config.toml
head_dim = 64
intermediate_size = 896
hidden_act = "gelu"
norm = "layernorm"
positions = "learned"
attn_scale = 0.125
tie_word_embeddings = true
init = "normal"
init_std_qkv = 0.0449
learning_rate = 0.00506
schedule = "wsd"
final_lr_fraction = 0.1
doc_mask = true
Each number is 128 + 32 x the weight over the matrix's rms, rounded and kept within 0 to 255. Layers, rows and columns count from 0. Numbers have three digits each.

# up: layer 3 MLP up, 896x224, rms 0.12, rows 821-851, columns 0-223
# down: layer 3 MLP down (transposed), 896x224, rms 0.108, rows 821-851, columns 0-223
up821:091156121149123105136127058153100141100054154125189106115169202166098107122145147095105132058113108137110138101230099197188144057136105154070120168154144084133130074115093150108142121137127142143101159108105123130115105148130117128162181108137156143123143123140052127139164089175132140147097112212165133184072156118160162110055106115177184072101100136063135138093100155164159106097107116107102179124083153145191195163141088146101161164149132138213069192150078101084108124132176137126112157122079122082131112126077144104047103178148149139148127124131136168167136122139064119190186129114124125155107147106151135132139109141081094132138111132110113085058144119138093155097143
down821:168124112150171102063121174165150117097115082138161116081154123170140186143171105100114141042153106053113116122141165255116150135217156148132085091161106088137089105103143163164161106144107126164139146087157148138136159180141120126109159162154116071067144091136096222111103216062108132154139120167199109132117151127130143100078065149160160170152170132159172158161195097146150201163207122093057141165140058182121113148098094112130062150136135104089069167158102099199093155121143070082125104187138077115100093056144096116159099137155155122151076127143139184063084132203166157152123139126115150126080123051085133145038098118152093169151110089152102110119115110116138196135076
up822:186104087134157162091128160124053107064167146125166135116108185154107119157160122055130142131138176115213159144156148158122117156132086152161128154085144077175118105056110097122136087123153141078167109105170100109150079043099128170148079134121121135127100125158160187187101049128152121117126051089143144121112097158096139083100107102163185088122215110106145101075177142105127098087114114147105118174072130142151152091151137070080126147060146131135121168093127079132147166093123128119143175105156133146087116096137127156111130091157123085102146191124147126102126173121086134133117111114076129144123124147091203154127154145109141099095074134100130152132136198164094105127091
down822:149187211110118164106113120134126155145146131187182146115144081140118159195137165103121170153151143118173104198098103151101109057129132112102099165127129138074157170136151163130126107119128097172115138159125147081146085182174165151137099081144116168068217150153118133133109104109156085108161161227033127060148136125146161170164192100095147194190097123117128084146132080100101147122138085124107109117135154130111144140120107139133132114147150109118143124107139106074171117090142096145138092117107092110160121182162143148139126133094081137155153129187126068136112073144161117130178179178154152132116143140136068091173086170178118142107205116101147110115106134121131140158104
up823:061111110106138138061147096125149045155129164161120113192112128140091084143108070180146100103127163134144133132137156122129134124167125120143098154058154086113125121042076143166094149108101158118090143172125143090142147145141147111078143148088121123122177082117111120168102107156120153110088061135141105115146133080158144160204102133098160107152099164143158109108168084057087097073134122176124119106165146154085153145170109085176134138088156150147135081114191136138093134130129119143136149151144114146158086133150140084101103121113163167140166160124134193114070131147148120156097164148135126118162127023150131149168137142157119126133162130135177120196156103144127113094098
down823:112114082110120131097113130051165114156140141112143077114137116065153093138158112100067115157111169103147113155115105100078124099119104117161106076077120158124119116046155097162118174148111068100140123107186179079121086201090093136113123149147146091221083138120133158126109151180117132161159132124056132162084135147174136042124129093122118165148164153128070163081091125142134120089115133148113143141157124095191116109161131195131121159119132121137177146120120089079123144116119164100135136130150158130146072122052142117118123180086115088108161113139101113091112158223155157117140104090168154187117151106153139140143100177137138161139198109166144071113142102189062121066151
up824:105159053141095184196085113135177152071164115104052049179123146122163087069107084146158134091154170061093180116151140108117082141096143119063147176144095169088085109119055121130130133162177160111165135198183177145145150104161114077092110148143116167135144151053130135111170128135082138211112105150167054111124182112157164141137124078118107134089100138118122108108133127140145066151166151156169159133168107144094159140118147107126094086128167165177092143123142121155096100124120117104154084158127150165101203060139047104078104163158182106063162134148095156128127134117104087132171135108107164111146139170120138155153083152202063202156139085078123123073088088174089135101145
down824:050112182118125167171066124168161114124128154130163040113197098158175184139068128137157152071180136157153152077071143168142157164164161153123178088086073125145130155173121101156138150134109145135154147165173161110182172149116125088172122148163129064165124098125063138075129136132137159180116125143143129138142092128096017131098101162124100129124089131072110160136111150132153113126134090116105143076104101112077058131117117190125158170163147087129073101112170167160064108059102145119169126149097125122101146134150234126108119162100149149140109125143117123166116087146119151063116130165116109143129117125094104138139141135140123106141141149111030148083104128125058129103040
up825:106157125229156160124111123119184168092123113196116173150105120158110133135130147055105138131134147139142158107092118191102160156100097126116138082080132139130090129129111152146182103071142109192058140120100112101147152112173154116178105156208127065094172081110080134132108108164110091112122139127093134118099147139137136103119120142132093081122131116126083145105088138107170131171164176093147108153135157078147102146095070136129103166128169155101158129149147175135151145120137149148157150148113100124147146108071147129075117144144138132127165157144084130154073120090166107158175142152114146111144084171175094169117147100108127084098132173088166075158130103085115130093144
down825:125102121152089119102124127109102127116114102135185117108157153153109152093156142126141093118138116132138149084133113093152136157117181132116194103135130122113124131119147116135137134154127143172093139047129101080084198184160175028130148101117120105105132113137150146134064121156118096134071165101104118156138126131102087073146102105079144084118169147129131080141165154146068102136178130087142163096170120131206104153119083105143059109143083162071071134167182153161117125105087116197171133077127217102119075110192137062140119155112111122153141140182175096101118130159119141183148161119157131162115096094100110148118107191148170109107053176155116128161107120166139148091121
up826:176122151117139184087121156141151159088128148156168145101144115175184112150103120144088135135073118120153048132140147109187139095101090112108129078198145137114158127084154152122106166091115088145134153103147114088103138155126116086095149175121110122156112146090036160113112207129157081138104095130151160120059129137162085194140118103144127152131117131143118140139149142119114082106113147136095075134125126155141093120150093124123141096143099148144102110159169156133144097143127147069117078101122126138117101112156117140151133133165143151175053086105094165108114090134103171121145088063075138126131208126126145185131151206070135127066092173107147124156125132150106043133081
down826:119144123160111126119114108063124073104163032117159087169102135109135186063057143177138134126124102092114164068151134193092159124127100184120106151126159121136110177107134150130196073111132178175097135135107148175142135108107163143162098173168189075105171117177130162096103075182163074174144123163141091152179048107098111082145115161187139075154159130144147143072134099137097133170156101139122144033116096105134141146140195110120153095144133106118156141079113133129064097119153124197126132157168114139179176165144097178175135145130142131135129116115179130139090129133151077100142143174128123144138145123116106140109143130126152147128141100147095159134168156067139116097145
up827:151183133114133124158093141111145105135172153141172132142220167135141122086139148106123191142162083143045087141160071096126168118097127149149175112111061124104130057132080121114135124146076147118144097151149138112167071126122093091137118182155122129142166145170173119102096117133169093171183083093141110123105090147167147126065129093142153099124175134138093130160127184115148161083186104090191070113186093115157173107158144089139100100103162145168141176131114056157199094095107126137105087114154128162088076101201154153172149171104103113122119163117136130072106166115123051120154148101105146122108171122137065179100121084089107124162101132148170121144123180164149138146151
down827:135158135104102110147131130158173210107184089154160105142157151035115197087146154129173152181114150141144086099142080115114068174110086141140157093164117102094168135135107131063154103200132113185147178133130149090171094101123100117112145058113095104152124111068102118173078165151213158139068144086126129167043129121151113145147112216110098165135109134094106103122146159111154155064109104085196132096148146087148182154199182110130070158113129131138156116148080087126127081134148130121140092140156110151128073132149179115107160114136105064137124181146142124091103078069167126203175181109128150161129142056074165101074045125134078155161156176094140157140118186066139147150124
up828:130166150149082093117154137157107096173190073107144155128047138111180090132083145119126150121129096138173102141137182138121111063135110118126134137127140099130064098170174123123117132153057113154182219138132126099136127126110088097129142136131123091136078189117113104160110179129097161132154122151135177094145144175102173166083137150146113155141092115171157071182145113119156151085129116125078099087132124117138128182169132124119178127099161147087113147107074164119083130123128143156104118094139137157141128151111122119121144122121039186115140135129109170115107121059115223122134136137119121097118130170126149095110180142129160094050116150102110163136145123126145130134131
down828:139125129113121172120101166099131128118193060116116168125109071156115170091108167157164135092113160122100146122124118211079110163120141082137150136157134073170128143135126115120116138170113120055155203148140136059093164162117142128164146111092113128155126145144086106118132150118082104140153132119132129104121127117148160161103133093149141100107080067121102173120109114152176087119109136105142170131105175120102156153126158173171124123130131140135107152138137096119160181119122116136118140109126098053136177118115175136065103065098180081159084162123096174141125125113113094141087136112190138128117102108115127062177128143075147114116158194153138067079073101173161047170054
up829:115089097134083051145099147121074087138159116164102161147101125127085155092187127115165149150168173141118129060156193165126129160143108059098144081154139122135119183159141161142104098219119138197102127167084126174137127136114130153133117171073149103134080165192140117130138115126111137139121137156123102168086035163136115123167125156148120149109127140102109155110109115161103093138155152127137136155108201154097134201197095110120159146143101033159111104105110064166109169111125148116104099133118133163108139107183132136132107111144147080131174123079123108104118112127107148131120085147105149102148123117111158087100132145187155154169110129168180116104163126129038127096108
down829:131147108173143137106154139154062170118162155088156191177130131112054057141124166113145124097130211107129104127090181163153129090145087116154111108165106078122152142189084148135085103091073100057067177137093174153196141137097136137110107112124143161134151162103132082103130116091104151083169102130111110137077099106181147118169155104105123160139137060179131155148136112167095182147146165051144121166076148092183129138133091100140172112138199092086115129127137149108094129100179180142100099123097136161097173165138073167110102122110137176175103135112130049153098117146092151108097151088162119174132135148144080134119159081142142166137069145080119152160114162098071211133130
up830:139155098160176093126091134134134128106101164140086163185078101067103117109102134210162128066111135150147099104173133131128125106113155153124105112176165129046108161160139101093132144133112144146112110158159081194190122123117141105119162138098171152161150142157135123109131097152169101068084096101147162137128130054128055164154105095124098089084149089080091199101094099095036131090113150119134118156100106162116150121111132083079109168122154164050102174123105149147154122147146172168100165150121129143185180101069113113093117120111129203091156161154129107135109120119200143117129125142152101130140189119128083122145159135176125122179121076202144096171146142143122088109155
down830:110138137140119144117158162114109158122097102088105087117105130124109081081081146128094136171134130176115031126125096119195159085140071140152065101156065136113091137154096091148149103139079112115175195121123124175107134102081103121154175134123098133148082118107090154133114115162116150133161181158128125142121132061132110129156161087151178165090095088096101106096145155110117103099123151130039121111120083144167127151140141107149174142097129153152183151177078105130131129109096183118120129133142165143126159157167160096135136183107126121116139065165134090170112161149144124136158114150119123145156112092137093099112142116127186121190151070159115143059112110161159197156146
up831:141146116172079124151171127129147094132116139108105135078180145122107108126081082089108092136169083142095192120120129131096100150110142155097182133141107183089146111140140116139118131121173112185104105136141126094168119134143155112154109094139160085114137096146104107086099117130162138094096092139049241123158147125120069142122121142120100184122098086100074133164178132105130142120179134156171114134131173159081139116113176156136114110151060170153166116159179142143114122078166166077118083117159073121123137085108153151128172168113168144075154212128113152117110093137119159099129099173095122135077056129191137113139130142103111092146128138192128147179131108150123114140128
down831:122105149113144104079100081134134142137137118099107149092061155147139163105160130133115101129095153085102114133133104102080037144174188181122100090083042140121124143119095090124136148115092113081147132110155085094072186087092116132116136151135149134124127130135134154110153120117095101167159126145142101130166108158170139120105157165146124097102165152146161108113109157150124083031160157162154092087144103138162109147100102109156137117153110128153130114057152167099141096142110099149208158088128098126119114127134066114168129104139136163167100168129160127114108178092167150138117137126196182097128124129112116113111210154163104132141105143097148131114125144163104161115082
up832:088079124066116139092108133091148134122122162132110098153082118089097093145088160157110131181105165117103153102078143188129095122135087167111145139144180118166124188149079103064197201088060160047091116132127116152159168095061117121124132092155059101155140115126134121136117064125138117168187124114090112146156120106113111191170131117094083182121131103113108099138081208123109189117083133129180164162111112169162123106122135134116126138181115128106131130112130121152062175125153188147081140089140128162098171115154085176092135134120178096176085185171167092128150074174126076164163190086180157143108097141186103108085125087114177140145153162133125097186157134146117111163162
down832:122146057121115149126192088112092093106170092178147127127100122137083157166142181158138179094154124177148120184157100114084181114119143158163096140170103119141132170131116136111085100115130179080115148174117099135093117124143132141099115157123117158103181119154182145148153094205167157142137154128150155111202153094130113193197101013136141143147073131103154190088078142108146162153116054184127154118142161120154109088154172151152126118125088143125143168149174186143120095139152155118113150134113126115127099135146162100156209093152151130109086062125141120083188125118054089146083132181170122171122104159106120154120085087141143141078097127150145131119125090166140076177095
up833:141090125146134170086120111153094115153144092069110069147093144142121080121166149110114120137129120088157147177117141102046123149124123176153152139092088154180174117130055068105119132102122135113182173138147197123130076105166164101171220099120067116104134079125139108112114101095123113129124053115121181097080140120195150102097134095143082112064098158160115133108174146128146105126094108115163057167113138115165199098111095059149145094105099153137167153081126140149106145161113166113135167138067147122118020111098101100108144122167161098113157139136130087153088138114103085131164065145110182143180141146185149142121123136155100194075143113139090182114084062144056153139175
down833:121135159097160104222104146153075130103138199111102173064124134141159152122125128074121142120159170170103128030071087124135169072092166041089125063162162153110133094085093144128075165158129139101128104180118109067169065111123163082162097083075093155102110144146094145182179170114099095125147202132082128114099158130041102165096117099094079107099163170053145152094120131134118192077155127060149088139169121126128070157101087159073090118121118141122120142132184128175125128050125185170132074138061077104113134104114116136114095122148163094104106133116122162175177156128091166119118101136173128111144088115131117098133104175143142153126092067141175123146125143119154195161117
up834:129174126082107120136186102144130136141148088086106140200131106176146137133104070128175145111085171119121119166110125166108195087108137127106092117136104061154133128115134117133090141124139155146103108137110164158157147176138132117076174156077154081163099113070157141126130129125105188173106108145146122125161139107085085155149129093157176202154078142183119102089094108105107140167065160129072169167135107107172140147148133138132128101186113121127135131152118128141131090098093112137170154087113083136082115131062164110152068157130167180103144111088183117185099060099131131123136083095124140134125075134177188084162142167158089173102142138129132133128154100099071113147180
down834:162147139111191081103073239138180092107106072126132105131094100104152105187117137131085157120135136154117134083160182109094127105103189154072160172118148107096093141128095122097063136127121095101151164128106115157170114161135129174098145127117154119172128142158119118100143153115158117130098107083111111102100165163129141165154085181083133130144105118137129148144092116137134153114082116176091136154080075143139102111134128183154152088123139058076149157120077079135144185159169120112133124159116099101144045124146008140097130120067171135186122105082120171092099090157173091105138133120102141175082107131142087106113106193142102101093200141148131127179135130129120093096061
up835:126169148163154073143143158049128115098088140099153171139121142167151114088105119152164128055117139135106145148109167065126111120101138139102112096130199134109096123115156147124153094119125107113142092123115212091139124133123126141123118143150156092142242173127094111132131121094166170144177108084141109159099151136145104116127149168109123134181070114149195092142137085121101106113109130182147100209145126134167142113093101154124093171105100149115133121144143097155114117073049047129144123148074106092151142165077081072136129136200085162104163105106144080100150118154153157123161142144130116144130145154109097087042122097127093116149149136125120091130082133124174128091087
down835:142115125107140078132136087161153107077148148136136146166204123082116100155034159121122153137127149075054130146133108166155085117068083095104141114050133118093184166189117192151071095094120167149169138168128164121182142089198122099097141090166142114109110152138141121169076099172171113113115100183125191130096111129154103088165147097128144100210111141141143136118147083110123108116177125081152136106104081125109096135172125117094075146135174158150157129172115137164136107109183122076183184158133150094110136125116153115110120142199118112132124106177187119166127144090120172192199098138177102083116133102104129142156139101135154090168086166141140134126103117129059172162098
up836:146090070074053121131142141129166055120157158116083115111126088142139075103071079084129125082136106176126153117119173065158069131136177142122118169106113119096101096133101165093187203094150123148092153073205170058127154118120126074083071174147115136140084164167110121130098100135132084083182108130114054044140174116139115127106122169123120123119155161114172130071109049159118141104150099132191119171087140112089139177123110149083216120119133152151167152082175138147137154168119131117150138130145198177113145170079099157101173145081123152118166102129087131099074141136144164159127084166081105176117136151156145167136178124135118133179153112106032150176136066108170158064175
down836:130128097156113106226104153084071064091160165114105161123138091160079162089136171185167139115117150168133112135065094119144162108103133118119116067124120078137110116191094102068052098108118086090074175094090113106061153122099130125202138104096161166119100159146105091126176180088102102168128112084105144124109180124137154097093128149109066131124081135175101172181109083158091105138078152150188095129120077109119089136164081111070102153134126117093119177150104147191092177084128152191063089187182070170155175069098134142122093184152157125111121032160090134166207122110163126149120147067097098105148073082098116091094113032085157117131081124151106116117132150166150147068079
up837:176124096060105118114142101121115159052174159150125136136149164211181117099103094144111145088095127132155126104128174152117162135108160106214125129083169065083127130140067150160100148129074086111087158112041117155092072094145142162072152169137177149163114122223127132166134134127098131132152142100131112152128136136090049146183116141147122136147120145080176121138186180070123106106121103108161130144133125131113139102166155185083151116084086107085118144069086118099106104123183158097211106142118097096142141120174123137101081183141152151133121138112080098078115144199109126138110119070100077156090130113085206178154124160121071164193107149111115119153105121145088103136130
down837:080106127145197181154117112114120085079168133067134138127173151161174175122089158089102111066099138115128132148143113104099155105139129107161088171085147175158126075148138111164108132104139117138100140122107180116150103104109169105175121094121112113092121132100086176071103100059166123126123116155139138114153138107069133109161148193118147106098106162102155123105087122109074090101131201119138110125137141176111133124119170145147110133111161153088068150152083136123133090119113164102178120113129156105130120098134140099110148136119148050126153160132090101127131111117150129135087139161078074160107151152156194146118140106121196096090192141090056089198132121081093112116068
up838:060163085110084144156150097109188147103125159163142162111103105115121131065157150142117130058110086088161105115126152109124152037147113169115152114111147164157102134114071131163077180123114151141135098153073096146158118078039120164085115098113168094127152123128168140167133112084132102139104121087119127103095132122131144127122155123145109103151133130085140129138082138103121077163073089066116147058164074138125196140103111172141117095142120155118137065121173178141132088128111101124093124180123088162135111109166131087102126186085109154148042077178202176112103092171070093123128111100103130148143128184155163163177118125138109132065089164155048166153106107139188104131152
down838:061108115124103167097131171139144182094104107177187096171112148148103100109172189124125102158082178098095059056071167098161126164133132088212159169178139103087147085159172104121114146137155139175154169110085112152146104139148085153148137088176116173133110120124110147138121125150173138147114132109139164062114076089120136141143140096161157122090121145127073079166164159109137120131109137103176134157127098110082179104100102128180105141085173107086112135165060120127108119123108163160183093183116160159107187131180115145144174087101166191201071159102116084135126103142100144141154104090146177141123124128152089133169108106182144153174143171095117126143115170098171153124171
up839:132114125175144117139082122126122146122091083122182121055170160095131145106138118112167131182139130141110093123120152111154120104100112130105161063135174116115139090144140149197113146113147124164114106136116158103108162115097104125105107187131135123120176102153109091106107116114110100138117056124156131097134142167065128102186087159131138112172085127113108168119142162153105198125133140107094096074126127119122157060174145137131136104137094106109143088114074055108124111155133147137172140102130138118167126119185124142128113159139148113093097092143134102177138118107120131145114138134194103152156161123150127173108164080155107130113085118103129110112183156102157103057101
down839:152130095112120108089146134130123151129142154141177145095175070069148136168118105160120078164155083118102131145101060135160155122162074116150176123115107116115157073151158107135118165167127159102098145148124087102122042123095103161118092162155105173126160128176154165095110172135131104145148128114105150113121132127165148097158137167111119102100116190097089128103116099081175179150068133087143100148102164095134135158205100132101125102126133087118135127167169115103177146060124120140134152142168121135093127046095146156159193146138143151091162093130094102158156165110130108141095129127170161103131113155127153143117128173165140162108099143175080197115136149183131109160117
up840:158133091154089115173157121157131120190088080145175168083189176098205132084087130171094123121151073109070193139070133026074141168060127072132125179133151063103139217114115146073109161081187129095095199135114046183152092145106000199107072132073107156127085114190148130100165129128129105149096079187100053092094137181085137111122075125101160136179108172147088179136142128069093127088119106111134141142137181105076093039109167125102127118147112150178131144102149114120078158043084100071139104121130090140144101178139208163010098139096071090171152109141106096179188050203153097118141067083118065087148155147217097109133147095147144131154166161175173150114145158117144106040143
down840:113111088083155128063087157094122105119076128130131156074129162124120110195202114118134143121136072129205133099187238134166116122209125120131183090043092156079118152151165074097074175168115098113184068127076120107107140104048105133093162120096113122114124142125113161069112123097118081085100098143132136130153132088111090149140157135080092115149179160133180044125147152192099099095093107195064077140119115105118122103060071106151099050057201104138064130117157100152138122195106185154105161175115103097137132098191152127131171133095121090164070113110101150100166205113100175068173062128165179162072157135099142139138152153083138098115141132133070121160166119138155153153132
up841:141101153114153057119145147151085143071153151122145123079137218109072136083171111038153117066163103111146134125067131140084122095177106130110164133117194068118093098126150199140167109195114123140076153112173169077169117156081151138178106158146129127159125147105118104166084084139094165131134105120094161141163161129119146104114136125128195117097142123108120141115107129112181117073189178099127117142120090143096192145165138096099088105184151142144171118156165182152164144110145091133123167121152155117109144157129156078097140112233110156153174073129179135153116128140118117109116163044134087170110087153160100152124121137119079054009095136079141177148174126112106057158204
down841:148134083134116108157111147134111127131140120123167143088212115136091067144167075115171131083119068135118122140172150132047124124111129065160124173117097095147160091107101144106184075131118109167153149177128117100147069143129186139093154094128108158110083156133116105154122199118120157086089101138135087113131130157154116166092102080128104142151155127126151105094164146116079189112148088091108124142132172095071104147135189149103120152067084169155146143137201168103180134108181159155085129082080071179112211099185145135111197175178178159063110165156115164178122135161148122121123150151120163125158109153147177172083118184096138075157108134118129161171138086154124132156103
up842:086094116109135097088137121129181073136117099147117055117171122139105108059125172126164129123146142129118105107122121140152055073157132178152174117134084096095153156145109079145170205149157145135071080125190153167146133090122050084091191182150101143111106084164149139139080116137122117105148174211134115166062107126111132098127132102127127153109127124087139103136167107147159117065029161071099115144128124100124185188079157116107124084045104115169134157149113136140145150075175140129143059081181091113093121099133125190109117072125164162093119157159093106154153135144192117168186103057133113137123099076184108068183144083131166185156151078079141134154098140105095176134134
down842:142104149085141112053174080136226157066172109142141089145123148112104082125073145083146110143072096145110101118185185214153117122159132125072062066148131108077108124146121100186120141107119126092116146096210166143118121111123110131109121127087115115106105147163062149150152138132058091124141103173134071098167157140146133109120088124052165177152153081120083080150144124086130130143145145131110114143027089110136229076133102108158132085114136125192217102149125139102179091126139194126160131111096125123066114101124189080084104119080094103152088107116123167115123121187135140143167166095147149113116155159065134121103097078118127190064166101114094146110155133063084109108160
up843:123134173120107107148137103167090141117115121176094143149129107128144136152146075084112137145135140183142133136129113135089126178145144116109161095079129093131150168119119204126133054100147169118091093087177140137161150151143145114158066126162173206164095097170101127140136098115088088124074106120139072109133154170102161124091149170124126192108129112122098144074148080144143124056090136127127133092096151151157145088073128136099125164227104084167193100173129087201178129161152131163108116087089167130143093079160100144111117108130099151109111173147153154129095130174181083122156157132129169088179092162105119122083107123099131121158126162117148126165185124178130115127109
down843:138109087156139123179153099145104114026130127089144087101158149106128120155121093121142089095110118144057172124076076182127126152119078118137118171118106087091133170134143153127184154063096112205098165114138133134155155085131128183140106095127094106104136144166113108207138097181167140091161118134116130137102077167170157142076147094150103134090138185156118105119171123133064131181101127123135073089115155125099173127175136158150146144122132093179083078157124119084159098092083176111123115197162133124103167101121175155077068132104069120098107157106099114135144082113070185135102144117119130077167142092161139113147169138099094151124163139123106099157156127083107102098143
up844:115168082079124112132140127189126127164122134142115086123130142172057165087186146127095083148107120163114141131144151103112108111139044119109158117117139150151091147136117172102106177166110133153164149176160090171127092114119098157184084120119036130099162117062133114101151125080122158099095149130121151167084174124141121095138119183148034134120157168113123143122117098134094179107092135128137161122084175126176150157126102105134165100093113081146095145173153146145116167096125178137110114139137115108148183119095102107142161125141121143123143184125111147126182124094164166117107102105116085083189110091143124135156146174127141144132129065152095137156105140148153197152090
down844:180127175157122136058142127157110149103097115122125142132162201129156108177120181131146102183136057145123119125171095155152113196128105131148076177090099126168147094135141109147054151129145105162145145104094137137094098135115176199132147069108150081133044116129169108151107084134169114111105140125202089165134120136134101101158117103172202156136106183094127120151133115068102157160182165085151157157130069133129148158096145131124168153123046167066093109099105144149077142122119091167163149136181093106093090154129145134106134091154155158105124074145079102129148137161134086190141168084103157148111112181068081155080118120162176094128139177153151163132158126127073101096128
up845:177115087142142166079092145128114161077079087140110136125124148108156103150123145118141131077097143124116189106160100153115091075110125159207105165134209093083144183125118067114151106197091110105069163124068147097118101081137161124203105143115105160125122104146148163138094109086152148108141109143141135128123117092122116109095122119119135151055169139108136126117197171156069143108210127134067156142110139114166155170159088146206132104100071150110118165089102145108159152115108064111121159114144143107091162145135080103116187117124078176196151070121084139027158111147111138127060114131155176108108179174122157149186165155111119161190088085113084104184137067153183131116162
down845:139169048177171065079143126101131099167113065115138091114112136084155121102100173201146172147149155118150142130123147169173131103145095123170162087144163113089116116092149158125121144135157164127124141202102142092088166111123123137135160130133109124119152085167196112175160122085159124063122101095110151129129136084135156133113148116149107149163179113122155096136109142098102118159141182080142136142126108111092080124085182120130160093086124118090067132145097113139088176122150151142090147068155105123031192097081092094146104169094136086081099147061089173074160129148112154128094182158106184110176203137155126091181162132125130142119108096100189123143099116110176157140130
up846:159145133133066122075132187138129103079204125176146169185156115088118136090140154123105096108174206155079131122172133145162136153114154139106189162076144113161109161066122115126113125084094159136068122122109086127137153149139106180142119142110135123132083069185123126073134100032162133101085131077149095091162055146170134140166135119104105128155171171094130094106072124131126103168133088116193130098117122088145053120133130161113123169107114171112130098135136138097104092116142103170169157202119161173131149156102156139130163103140078153221150134096180163122084107114136112160116089164052142079112152113053171073156133152149083085115116087143178130130188087000138110165118
down846:108090100104122096189156121122165093162109139098202106082154130201182128148164155137145140147121116106156162138090153151121101145163089160135115104128130138119132126165118137149185162154142152175140121121135110101117138130131151120133095098184123098150100067130162130154155162083133164144146133108149071134143138099183115111184157156114082150100085124146103103151176110175138130128146157125161174111127129118116134113178119140155085146128129176176122210150092176085100127134114139164153162112143129122141124113122149110148115160100107146063146180161142123103133145097092171101072136127097078180108135135106147041126129092138109109196144084125129122146071122081106134157190
up847:063171081144159115154159072180137127104235152166154142073130121144142112161111156127113150134163135130121083144170115165124090084183105163131066136146107130101090107156193072124118175088109143164153124126159152111185091079101144139138127156064126131144166088133108097118143118135128097171130202139109090120138180088120099159163092103103137168157154140142137105094129135119097169149121137117150139114125186127127162152136158192157090143153066082154122101097148169112156141112166126104139121120137083133129195086133160086087063091089187159208081085090139134112108110122135131098214191087115124139120163128086102083158144084144170108083203162106109135155124154118099111144175
down847:119130128150101120146161083133131130160105096114129124202150140101183133058128098153104092199082086131149136123164160125110107045194129171090203127138128049130083076171126089130110154135095126152068126111095123105130097139083154131170096204123117108158068145165164112153092067145152115130148162114104144118127151090113139123114151123151182090131127107173116116191170131137109099166061111097151155105083105113146176118140143112076100116102081146116181150151142175188100138134143117115116106133113148136114193101120144146159165117129155155155106142148047118124138104142117120104157170092135128095128080087115038087127121094150068155137100113099152118075138138136094165131144
up848:169144172133112124173147121090129146127135134163158153094106096181155110112115123173152116168140145189136179182144099099074147162141062121145104086147130141155133091185175134170122159101112139203110110071162088089152122138113120125150146130168085143123189088108094139134094141070126129150109154132146125134154125145117099110154056161162203185065133131101134090129133103148098128038089129132088092087123172101104084156140102176110086171151134146115137172112133126121155123159140100071137104170122107147083074150138149054099111127136179126059103148110132215151153024114181074127132129107188138104159091066083101161152187110114112101104134072124165056165145169119131196082125
down848:102142167093127112094145134056117142037115111151125143071155140073108081144142135101099128072117074098166069153133090065140092128105137120137134129118162163155084092134110102152179154141155135147135124163113110157063056062086057117088105086084197104100098112099142119111131114149106101169160110165139068146081128189119106098133176185137110112106155040047133168118112099111189099156151150164071136168115112120166183135099118126141088170106094073097133108119077062063112094099124138139110133142098156146152095119103092152139016159108162181104180151109074167125099156173193113091091088107104104154095139108162175141190180144113161138149157149125138116167182142143152145110130
up849:115133116172157137160130104146138124097122115134150147093127152115169069165084085177162150150110117133115112078104073177109137106158089144085122118120175100165115125121066112200137097060102120139132155118123136205160029132129117149130045117086151112104133119107161124163118115091143112107137083151208199112216205146134096106117140108170124130122110128133138153143153128123067185091135131073123085136076151153134162102108135135063175111182090129240125148134067086157170155112044162116127167160095127131093142126113095120102124129128123077153108121172149132106140126109130172101130125171142132105103180110174204158087107120204153160051106104088058111161081076160189141096135
down849:186159167097150169089122145147067160097152115176118148121120081109118050122131176132169087143084059112123156197116067110168126110161106129103118105131147132153153084168129096207202063123130132093111122133187145115031138154107111137139088163141131144153096132074164108164161100111113160161150115135138151153109134061168103139106172093111085190147105129135160149084103124101108144167143099147106143124111123113092130142163097126147175088149114102134116124091165113100150122153142124158160118134132172144091169130143022154194088082105110130140136171114119142105175152125102173120138157131088133164118189120133106112153132138101117119146127154161135154109157169137172102118160
up850:112143160159097125134151137153117134110123170127133112138145137111107139098137106116110112181155129140106093108105079072121106104066145100142150144120159148113109110125076138157148152143119156148118167120176132092115089118107109142151116120159130077117223045161118147059131161131121119126028142129129139059105122134123131109165132134117123145146171104134090156154112140112117118127144140090186147155125077130126149088114083125105175173144165187144115176176149111132130077127113117139108096114125111104105115146150142130139120109176134157124073151134151152085115094111158145162118145110093118084124131113166118097127135104163172135151116154117105114124095142067116139128186
down850:078086125116107085140097144126161125072168129141070112155060125107151122152066168095196138071166151106132090117092115131222148093123079115161098144120164150100160113119174114136127111061131125073132127125070124062116122112143141082133138141082161121111137162090094105118161136090138178093164114135109160130142118151198168154100146115145174092138052154154185137118174142144130120106142167160061144136129141132123086132109107163139096138112163120091105116126135097138096092064116093103112130118119165135142143141145116144123090126119148165093127148137111123133111181124091112096150142127167136120136119114092169175081068141180142138107114064132133140109086095163132181126111
up851:176128105130152114112108191114115109132103174164152152151152086136115151115126090159132091076120120150140112095157165080120133145122118106103150146107149084135162134145203098192095135134116121136162108109091116167091105101127078177101176158064154157147116121100126208150109107165126148133141174178129117086157134133131120128140152095134121125138165190112154128154095121126142111113160116109089110111101172149069089166131090102084095059124118171110140137149152138158089126187118103103091151146117170100128118061131189102151120144128092109134085095130157134134155103128100124128105117125124194090133152138148119124095156172134172120132107143089126077121079083118086095161158
down851:077101131136104137141098056142124141108106118130151144174104174131149171144134141165121161183163133122119161116141147152134119132164138080144121145191120135143088141116085096101124095086163124093118129158106139112179136176112135112115140117140096159141137136102142063085122109107128093088130115142078142141140121103120129169136136156078141108131146085173143114142195148106150183136097130141183119134103121109148147134124129116173175100125090122153089123086134102156145147138130114118086091132122125117115177162166176137057076108161092153135082160094149127120114108133115170152141130063172137162113164092174119161146125066144145092157086095116129129208157171155110182130090